Weights of a small transformer language model: 3.03M parameters.
Each number is 50 + 10 x the weight over the matrix's rms, rounded and kept within 0 to 99. Layers, rows and columns count from 0.

# layer 7 attention output (transposed), 128x160, rms 0.0541, rows 85-94, columns 0-159
61 50 51 30 38 55 49 74 53 59 57 71 46 47 42 43 43 66 42 53 51 48 40 38 48 51 44 55 78 70 40 58 52 39 47 54 50 50 65 56 48 55 38 51 38 47 56 49 55 52 43 44 49 70 48 66 52 39 59 27 42 61 48 36 39 39 62 54 57 38 73 43 67 43 57 54 61 43 49 56 35 53 41 44 29 61 67 39 54 62 50 60 60 54 41 49 53 39 42 64 37 52 44 21 41 52 53 50 42 50 42 55 62 62 57 48 34 55 40 48 45 37 61 43 51 28 67 51 36 48 54 49 54 57 24 60 57 41 64 47 34 34 53 35 72 54 56 55 45 59 33 56 47 39 52 35 48 50 31 41
51 51 40 52 49 55 56 49 43 61 57 62 45 70 49 67 57 61 44 66 39 55 63 39 59 56 58 60 45 42 51 60 53 65 52 47 41 65 56 56 52 42 67 50 52 43 47 59 39 37 39 54 58 54 61 59 53 54 50 43 45 42 45 43 33 53 55 53 59 50 50 70 57 54 68 18 47 37 51 45 39 47 53 44 44 33 52 53 42 63 66 46 50 39 49 44 37 31 44 52 46 50 45 55 46 50 51 42 34 42 40 61 51 42 67 34 67 55 47 41 42 56 32 66 51 52 54 52 27 39 40 43 38 65 45 49 45 53 68 42 52 51 30 63 33 34 49 59 38 66 51 58 44 53 52 52 61 26 60 50
57 53 48 49 58 52 44 53 46 49 45 59 38 58 53 44 50 43 43 36 54 47 45 36 41 45 56 57 44 62 39 50 15 42 42 55 44 46 46 75 57 60 57 54 54 61 62 48 58 56 51 22 45 54 49 39 55 45 55 44 66 48 44 39 56 42 64 39 49 55 55 63 60 42 63 58 39 48 45 51 46 51 36 53 46 44 47 51 53 51 50 56 44 43 49 46 66 50 45 50 48 56 51 42 45 56 38 54 54 63 37 42 56 58 52 66 43 51 44 40 59 51 53 50 42 44 50 42 69 44 54 40 37 50 39 40 53 49 55 53 53 45 30 49 00 50 50 56 38 52 52 47 52 30 57 41 50 58 61 48
71 50 41 48 56 60 44 55 55 65 52 60 44 53 46 61 41 57 48 51 52 47 45 56 44 50 51 46 67 53 46 56 72 36 51 50 48 55 62 63 51 54 65 43 36 52 63 42 56 42 45 66 52 59 50 63 52 42 52 43 49 61 31 52 46 50 59 42 39 39 60 42 47 55 63 55 49 48 52 51 30 52 53 53 48 61 43 43 35 48 58 52 49 51 48 48 64 41 36 58 52 42 45 41 43 58 34 46 47 48 41 41 53 52 54 60 53 34 38 50 47 50 53 35 59 23 52 40 50 53 55 45 45 44 52 39 50 51 52 39 42 55 63 43 99 66 49 66 54 48 46 57 55 33 54 43 52 48 53 51
48 41 54 66 53 40 53 26 45 43 40 36 38 47 61 42 46 55 49 42 55 22 53 41 64 52 50 33 48 48 51 29 50 55 38 41 38 49 31 32 55 54 60 45 69 55 63 60 59 52 62 40 51 56 59 47 55 57 43 70 54 40 39 51 65 58 47 57 29 58 45 32 43 53 49 51 46 55 46 43 55 61 48 33 59 33 53 68 43 47 49 51 59 40 51 55 65 24 42 42 51 69 60 43 51 53 36 61 58 51 33 54 65 51 33 46 58 32 54 36 66 51 56 69 51 79 51 55 60 50 53 44 39 65 51 39 51 46 33 54 45 58 39 46 38 50 46 56 63 69 43 37 54 53 62 36 58 57 45 67
36 36 42 37 65 67 52 43 53 38 54 52 74 34 52 44 54 55 53 48 57 51 52 20 51 33 33 43 53 54 32 62 69 51 49 69 37 55 37 49 56 49 53 53 55 46 44 45 62 56 50 47 51 45 38 47 49 50 60 51 54 59 71 65 54 42 33 55 36 54 44 52 40 45 36 74 61 54 46 63 64 51 30 60 37 39 59 62 55 46 34 52 54 54 42 57 55 68 55 35 44 55 59 41 48 46 55 42 53 76 38 62 54 43 40 68 18 48 53 36 53 60 55 48 53 47 35 58 43 53 48 48 31 55 53 53 45 55 40 66 49 56 69 57 46 41 57 37 52 46 27 42 39 52 41 43 44 68 51 62
40 44 41 37 54 37 79 59 54 42 50 39 57 49 42 52 48 46 32 44 45 38 49 38 55 69 27 44 40 47 46 53 38 24 57 42 55 58 40 38 54 33 36 32 55 44 33 62 57 36 34 41 53 29 56 47 52 67 55 31 33 53 49 59 31 49 59 57 34 35 59 48 29 33 57 59 54 54 37 45 56 39 33 26 50 59 67 47 47 42 55 45 47 44 12 48 57 21 43 34 30 42 56 34 28 54 39 30 35 44 26 60 63 48 69 64 50 50 34 28 54 61 54 36 62 33 51 36 45 40 54 41 49 59 60 33 82 59 71 50 37 60 57 47 56 57 63 75 56 38 51 52 56 50 40 45 22 45 69 47
47 49 54 45 41 47 54 60 51 57 50 46 38 54 41 62 39 60 55 70 38 36 47 41 47 51 36 33 56 49 59 58 74 39 39 49 52 60 67 44 48 61 47 57 63 44 60 42 29 49 54 69 43 43 48 59 39 48 50 53 36 50 53 36 55 51 65 57 44 33 34 45 40 45 49 46 54 54 51 49 45 52 49 68 56 67 44 40 41 42 62 50 71 41 54 58 54 47 48 53 27 50 44 35 50 64 59 56 60 40 50 42 36 56 38 35 51 33 54 50 32 51 54 72 76 50 49 46 25 62 52 51 31 62 57 53 47 42 62 54 36 42 06 68 40 57 44 44 45 54 54 78 44 53 60 52 35 52 42 26
43 38 51 52 45 57 49 20 54 51 57 61 46 48 42 61 32 48 41 59 76 50 52 36 54 41 55 58 58 58 41 53 43 63 40 46 32 34 54 47 55 58 62 47 49 65 48 51 62 50 49 49 46 55 62 51 58 42 55 57 49 53 49 31 49 50 47 47 43 60 45 55 66 50 67 49 43 47 56 52 35 31 49 53 45 57 53 52 40 57 56 53 57 53 49 39 64 49 58 37 39 59 37 56 55 31 47 60 49 46 46 44 51 50 48 41 46 35 51 72 67 42 67 50 47 59 63 61 43 56 45 49 51 63 46 41 29 69 43 53 56 63 74 67 72 64 51 43 22 42 46 46 54 48 52 45 62 47 39 65
46 58 28 67 59 11 39 47 44 51 35 78 39 65 74 44 59 56 39 53 50 39 59 34 58 32 61 57 60 38 62 31 43 69 57 32 53 55 68 43 50 54 60 53 60 58 49 47 54 52 51 48 38 37 70 66 51 76 41 46 48 46 37 57 76 51 57 47 48 48 54 53 61 48 73 46 51 59 34 46 39 48 69 40 45 38 50 46 56 48 74 45 56 52 50 56 58 54 58 32 40 57 64 43 34 57 26 46 69 51 54 41 61 35 29 27 61 41 50 59 55 50 57 62 36 44 71 49 46 39 42 33 39 69 68 43 45 46 42 51 58 49 50 63 64 59 17 66 50 54 39 23 56 51 30 36 46 57 66 47
# layer 7 attention value, 128x160, rms 0.0545, rows 86-95, columns 0-159
49 56 54 40 46 52 55 47 51 43 49 42 56 56 56 47 40 53 40 55 63 70 32 58 33 39 62 51 58 67 60 54 45 50 37 51 56 29 25 38 54 61 38 40 62 60 50 62 46 68 43 41 41 44 44 43 53 38 52 40 48 55 49 56 56 53 51 44 62 47 54 52 56 44 30 62 49 55 46 50 58 57 45 61 69 58 49 52 78 31 38 60 48 61 53 67 57 64 54 57 61 43 46 49 50 56 38 58 78 69 44 59 54 38 49 59 31 60 58 60 48 56 36 34 62 26 45 58 49 41 43 65 54 44 52 64 63 38 34 34 35 47 55 50 50 66 40 50 54 42 73 52 56 49 58 48 54 63 49 48
35 57 51 57 42 41 62 35 44 45 63 58 75 34 54 46 55 49 53 78 41 62 57 64 54 49 39 42 42 37 70 43 54 57 57 43 51 46 45 29 38 59 34 54 56 35 51 47 48 31 36 66 35 60 42 50 50 70 43 60 42 49 56 45 53 56 41 58 56 55 45 49 38 77 45 36 62 67 64 43 63 63 66 45 46 53 68 52 52 36 51 54 49 38 53 46 59 50 47 54 48 47 50 32 57 56 70 48 48 39 61 47 35 36 55 25 56 42 57 57 53 63 43 52 59 51 76 81 27 41 41 73 64 49 75 43 38 41 28 50 55 54 55 55 63 42 37 70 54 54 35 59 49 74 53 70 42 51 53 35
35 72 54 47 56 25 57 35 44 56 49 50 72 44 44 34 67 50 51 50 62 60 43 43 55 57 59 49 37 48 47 56 50 64 44 51 52 45 51 38 40 39 38 61 53 46 59 63 58 38 54 42 48 56 64 58 61 58 28 42 54 42 80 60 59 55 55 51 81 68 50 57 50 38 42 50 44 50 56 41 64 45 58 58 64 29 63 37 41 50 46 36 62 37 43 30 58 62 47 56 43 37 35 53 52 58 42 59 50 65 54 57 41 40 53 28 24 64 51 47 59 49 35 65 52 69 54 69 44 38 40 45 53 58 50 61 53 57 41 47 41 51 52 60 41 41 40 49 44 60 50 51 53 54 57 59 58 50 35 53
59 65 62 34 27 56 45 76 61 57 51 38 49 55 55 40 39 56 53 45 36 51 50 51 44 63 51 69 39 33 58 51 59 56 75 65 53 50 55 60 59 50 59 53 46 59 43 33 51 55 42 61 49 52 30 64 50 39 61 46 60 49 59 46 51 39 50 44 77 49 52 42 50 65 55 65 57 70 53 71 46 61 45 62 45 67 44 57 51 64 52 40 41 69 61 42 47 65 49 52 50 40 61 42 56 46 55 39 49 52 61 49 49 55 53 83 55 64 50 64 40 47 44 46 59 34 54 63 48 40 43 45 66 37 67 44 60 65 72 20 43 68 47 62 53 48 62 52 35 38 32 48 56 58 37 45 31 39 51 47
62 48 43 36 32 24 44 65 46 52 60 58 32 48 50 44 39 50 62 48 24 47 48 74 49 50 43 46 43 19 56 53 53 58 46 50 62 48 64 50 45 31 42 32 32 65 67 47 53 44 62 62 64 45 59 58 49 46 43 61 54 59 35 36 47 51 48 59 43 43 54 36 57 50 39 52 43 55 48 45 26 47 63 54 47 61 49 56 43 48 66 58 40 42 52 40 49 31 47 48 44 50 61 61 56 47 64 57 39 45 67 54 37 68 53 30 95 43 45 65 61 41 49 39 37 67 61 42 64 51 50 40 66 38 48 42 42 40 50 56 63 39 46 50 49 42 52 65 39 62 59 50 50 56 51 59 58 36 55 48
56 62 52 47 42 20 26 36 51 48 63 66 40 71 49 39 50 47 49 57 52 46 40 55 43 29 60 55 46 51 52 60 52 51 47 64 74 52 47 71 38 48 57 58 46 75 55 42 52 64 58 51 70 61 43 46 50 54 40 40 55 48 69 63 55 42 46 37 56 59 43 59 76 48 33 56 47 67 91 62 51 57 58 57 58 30 30 45 57 63 34 47 34 54 70 30 55 62 37 78 58 56 53 73 71 64 63 62 62 56 60 46 42 63 41 39 53 35 67 59 55 65 43 41 33 67 70 73 58 55 45 50 25 55 36 52 53 53 30 26 55 34 53 60 43 45 53 32 29 60 64 43 52 59 52 73 67 49 53 50
54 35 53 58 56 45 49 52 50 47 57 39 68 45 32 47 56 58 32 39 62 53 51 49 19 48 63 44 49 59 34 52 43 54 47 51 52 44 55 53 52 20 48 41 35 51 44 78 76 54 42 45 67 58 37 53 70 49 42 45 67 46 49 70 52 58 45 30 59 44 65 64 58 49 57 55 31 39 52 39 39 48 59 52 49 31 62 41 46 67 32 48 39 47 58 46 39 63 58 44 52 41 53 74 42 46 27 51 46 59 54 56 70 39 44 81 41 72 56 57 67 51 34 43 52 55 61 54 71 50 56 37 66 55 45 57 34 52 48 32 65 74 57 32 52 53 63 45 58 49 52 25 60 51 38 43 44 37 66 65
52 56 55 41 34 50 44 73 60 42 47 47 46 32 46 43 58 62 69 43 27 63 64 55 43 66 49 45 49 41 52 50 50 67 39 51 70 63 47 43 67 43 52 48 47 18 62 53 57 54 64 51 39 62 34 45 44 49 60 43 33 49 54 49 56 59 58 57 72 47 64 34 23 58 42 41 57 61 36 48 50 62 46 56 42 50 56 20 54 43 49 45 40 38 50 58 48 60 54 47 57 36 60 30 51 65 58 51 65 62 65 61 44 51 59 58 53 56 55 39 29 39 35 38 53 23 43 45 37 48 39 53 60 50 60 57 60 47 48 52 55 46 47 43 47 44 58 51 85 56 52 53 56 43 48 49 32 48 51 46
47 56 33 46 26 82 66 50 50 44 45 30 64 52 26 58 37 53 61 25 51 62 42 48 15 53 67 30 43 71 59 53 56 45 45 78 28 48 30 42 40 48 59 53 50 46 63 62 31 62 63 53 47 69 36 32 50 40 59 53 51 46 77 46 43 50 54 43 73 58 48 52 46 63 41 51 60 65 69 52 54 68 35 56 66 50 45 69 39 65 50 31 34 64 46 68 50 50 39 61 41 55 48 42 53 43 75 61 60 38 49 49 52 53 47 63 51 49 54 38 58 60 53 28 67 39 49 51 62 43 40 53 70 33 56 51 55 61 66 42 47 48 41 45 54 67 54 42 43 41 31 61 42 66 50 52 42 48 44 38
51 41 51 85 43 47 54 66 59 53 50 40 55 33 47 52 52 58 55 60 50 51 65 51 53 59 44 56 54 61 48 43 50 55 53 52 65 67 46 67 39 28 55 56 55 60 31 62 61 54 42 54 61 67 37 45 66 62 44 51 49 57 19 60 61 46 44 42 36 53 50 42 37 86 38 33 66 36 61 41 27 41 78 34 41 55 50 34 55 51 57 38 40 56 58 38 40 32 51 40 54 37 66 59 53 58 46 35 38 58 59 52 52 50 53 47 51 56 67 39 41 56 50 65 47 59 58 68 46 42 53 65 55 57 42 58 31 42 27 56 68 46 45 27 63 47 68 43 57 74 58 49 57 54 58 42 58 46 62 53